{
  "n_layer": 12,
  "d_model": 640,
  "n_head": 5,
  "n_kv_head": 5,
  "head_dim": 128,
  "d_mlp": 1728,
  "vocab_size": 9508,
  "activation": "swiglu",
  "norm": "rmsnorm",
  "norm_place": "pre",
  "norm_eps": 1e-06,
  "positions": "rope",
  "rope_base": 10000.0,
  "rope_fraction": 1.0,
  "qk_norm": false,
  "attn_scale": 0.0884,
  "bias": "none",
  "tie_embeddings": false,
  "parallel_block": false,
  "init": "normal",
  "init_std_qkv": 0.023,
  "init_std_o": 0.00469,
  "init_std_up": 0.023,
  "init_std_down": 0.00285,
  "optimizer": "adamw",
  "lr": 0.000717,
  "beta1": 0.95,
  "beta2": 0.98,
  "weight_decay": 0.12,
  "lr_head": 0.00276,
  "warmup_steps": 303,
  "schedule": "wsd",
  "decay_fraction": 0.918,
  "decay_shape": "linear",
  "final_lr_fraction": 0.0,
  "batch_tokens": [65536, 131072, 262144],
  "seq_len": 1024,
  "doc_mask": true,
  "train_tokens": 1290000000,
  "steps": 9725,
  "dataset": "wikipedia_en"
}
Each number is 128 + 24 x the weight over its row's rms, rounded and kept within 0 to 255. Layers, rows and columns count from 0. Numbers have three digits each. The size before them is the row's rms in percent of the matrix's.

# layer 5 MLP gate, 1728x640, rms 0.0318, rows 915-929, columns 512-575
100:125144114128159137114108153100152124110152119163071064123073166105144146138120116095150102139125141109168105132076150105105139123084124173151100127110129091120082104127095168145087107127133163
102:130136119096164089165141132147150137098141117143121136089136099112138139115151100098165147145101112074148156134120117116119169120090117117152119178117135132059124142123114142140136084114157128
099:112091117161154085151114129124136167082112158085133121138131092120136128138114121140162130124100106112117098132147184112117135089152114158119115119151102122140119151164149125102111120143067111
103:089142094141120167135145123125173108096113134152147095152098159134078154119134117120118136106146143159128101128128150169105127142109106132095167108141129144132134114102159178155110099088104125
106:113156120125120144101169085124112121117126114120117099157101120139143114133117135131143069106140110127131149101130129145137145106140097086123081121122141142128126162149107167126093087132124141
103:106077082081110087126143118124127126169150131127147111161146128149095087144109108132118078119080132125109115122123147118115106141090127130142104126119154158141116126161166121121135143162078098
104:135140149078161115143098059116148164113167138091132138137124151115152127163142169120122097116165160127109126122127154154116124108138124097123094118159100148183119155125121132141092128122133100
094:115143125128101118120166168104107122158136100143112096121142091155140097105152128123147147165066096120126137150165120097068123136103146154116125130097150159085142116108142129075151117106130128
092:146132082164127166093124117116143131122132147087125132140165123080170091123110062128140120105152122164103117095115139137144137121091166162139193130083146086174129105116145126111114106123121105
101:142130140100115136102143134091129141132109120155149153157120107190125111165127104140124131124151157153134146156141111158100100113135119132138114104141140137139127118145124156111086171117116107
102:143103164151140141118128088106145109138156141143157137134099121146100112138144089152112116097147059134127125109080118093131078126140146076161157145132158159124143074144085175135128077121153156
097:130127119096104145106161135147098150118134147106108160127141142110092125168117151155092139154127128135139157140102110108102140117136099096110146160093143085140164113188155134141138094082145082
096:172099140139143157135148140131157147178090089107114128175111126120114101135156086089102130142154117137115099160119184143132124096113116128108144120138131134119143087149123139183151132159148138
100:119149164166120099170128107153128127118120120162151102150077108143155131129136123123109097109116134116145101103108110106136139175161111120153104109128153140103103104116136149133125084118119157
101:125131102156142088112136098093108112107110105144106108069123161133132080131155126133138071137116162123134103133143150159175194151115100144122132137153168080131134153148104129185144141078093142
# layer 5 MLP up, 1728x640, rms 0.0306, rows 915-928, columns 512-575
102:165108129135148142149157075177055144091125157157151142127107091150167105143149122144118159148151146176120146146141110098129143132128115153106147127089132130143183124151120082146141148139148163
100:111146160191093156143112165112086107157133118118093084143103149172112121080130095137147136129160126142117139132124122080085118139112128155143147129107118168124128122119099131146143092109154160
101:103163122121140125119167163135120137097098117127129117126139078149100101120114112127143168121115148217114145099123111154092140113113157110113134117146131111089098085157151140093102123152131091
100:164115140140148086075109154133144116120117113155103141156167115151104122172101124091112117110127114160131096115159164125126088126119156140112107106119163137103119141127126094135113114141145172
102:172113108124104121179141131124131146125142144140134160094106148125106126113161099162122129112103083146134117115156092126129137098119210099132099132117160116129137125083145102148124165145103085
103:140137092127161087110125171130116110109111126119121107133144121105136149101157118103120116145170129115150162160130118132114114086123124142112121162121142151163105154107132130146132127108124162
100:134152127166122159120153116136117127134094118101162168092120130129106114138091118120151079136131160121139138124118126155197101116148124115082146137112171151143126155148105092077159150104163072
094:136120122155127173121099106137132104108143121125151047114151126150108179171100136100116114111123158110104117079141144131137141143127136174131116119186122147077131132168117117135118132111136115
096:124093141122139123132117158144124135124125132123118089118127125158127135138165146131106122185129087141145125117121103142138121130139077132101116145124098159053134118171119152111138125084146156
101:119163128188139148130179171127108148136141157104124133099133113109110112139146115111111141118140117141144101108120128158147157167132104136136104158135106160119152139111126081144170123142120138
106:099109159136131139165131108112140183131127083121098145150164115177129132163134132069129140149123107099161137148084151111111117107106103139135129138111122092119133142120148158144127138137084134
098:078139181149123096133136157070151143136141102127110107093162155077122162139139130059180094143095108104123133086130119149120163114118145138149128124139126144152118150141090142166150115145141143
104:133153152117141115138128176138124117129140079147148164114088106107106122145105147132139140101149126113148137108132149117184119134116116156127110172126120149119147132126108099152144110118164179
104:105111190150146111148121119114139125091137169106103099093125157178104100099166153125094143122079117179109119138153146096129126122115083129128136139157134122190134155110104101107117114152154153
# layer 5 MLP down (transposed), 1728x640, rms 0.0266, rows 915-928, columns 512-575
098:125087105094146136143107088099103145100158145153114132114094120127105140170155128142119135119129090179119097115095152099130138127129196125156151128066119102178131108152129128158097154170092135
100:154131153184138127127103091134127136068142117143142132138128126145100128119117123105155125166070134101142122103131151132141072100115129155103108130143121129102138122118117136108161127137114164
102:103145150078109102079111140100088113152146131131125111128119167107158125110127075153104135113102171125137148131161122137161109147155160108160168138179143116107143127121103113117140060113126169
100:125128118112113133138145140106143166122100136164173110124145123164139108081132150124147141129145172103111113109114121133121097147112133079128166087140162113091110094135090105156116145124098127
097:147151127115123115140118132126136135124129093169091127124090137081135165113128181120138107126128143193112164123135119140146101164117115114101121137072154123123121131112093147189115172111113135
102:091131118138153122114153162131190168205104114112120171142127105132145114127100106129129098147079097124122127121124144161150107158107127110142088121127156109115111100080126148083103099116101127
103:120152113137145117137120117101123156099137128138135115150182162106117139107144100111121139145134184111101077153094124127134114150104077166145109129109108123113137109117130095150113110089123095
095:142121112106076140128153120099115070139155092119124095141130161128111126173129157130102114067035083110124103155179123112085127141086140136174132142133173163082163158100163142096119167124134165
098:132072085118133100084167108110120109114080128122123156115163111144121138126094159101118124134170093159125132084138163145146091141122131131098174143140133109131112151131147133124167111077131145
099:136114132089118147116121104105143181141117134156167111140131120166113127109082096129128114124132129122120161110119094102148131111139151165122123118153133143166134096168161147170134146105070105
103:146126111126101137127103125177146141149096121090113135137131156157044092137169144111153172115120141105146117174124135121142135128078115127077098107099109103125149128162154132101136181144114156
100:108130077107124114087132146092135140122157104115128160153147117159095141163096142124108146103169154127092130141158116154105101147115081135146179126101166123144127103149141145151130124174148123
101:121149107208106155124147128140128154131092121134069115135117133118128116105146129095160112163159141117113110092129104104124127189144129123135149163158123121130113167130143146122139147146124125
103:137151115160124079141071122111094098111146143150143113133139134128122102115121139130130100150134113153147166063127128110082077159101080139149125126147156146139128087171130145100162149106163119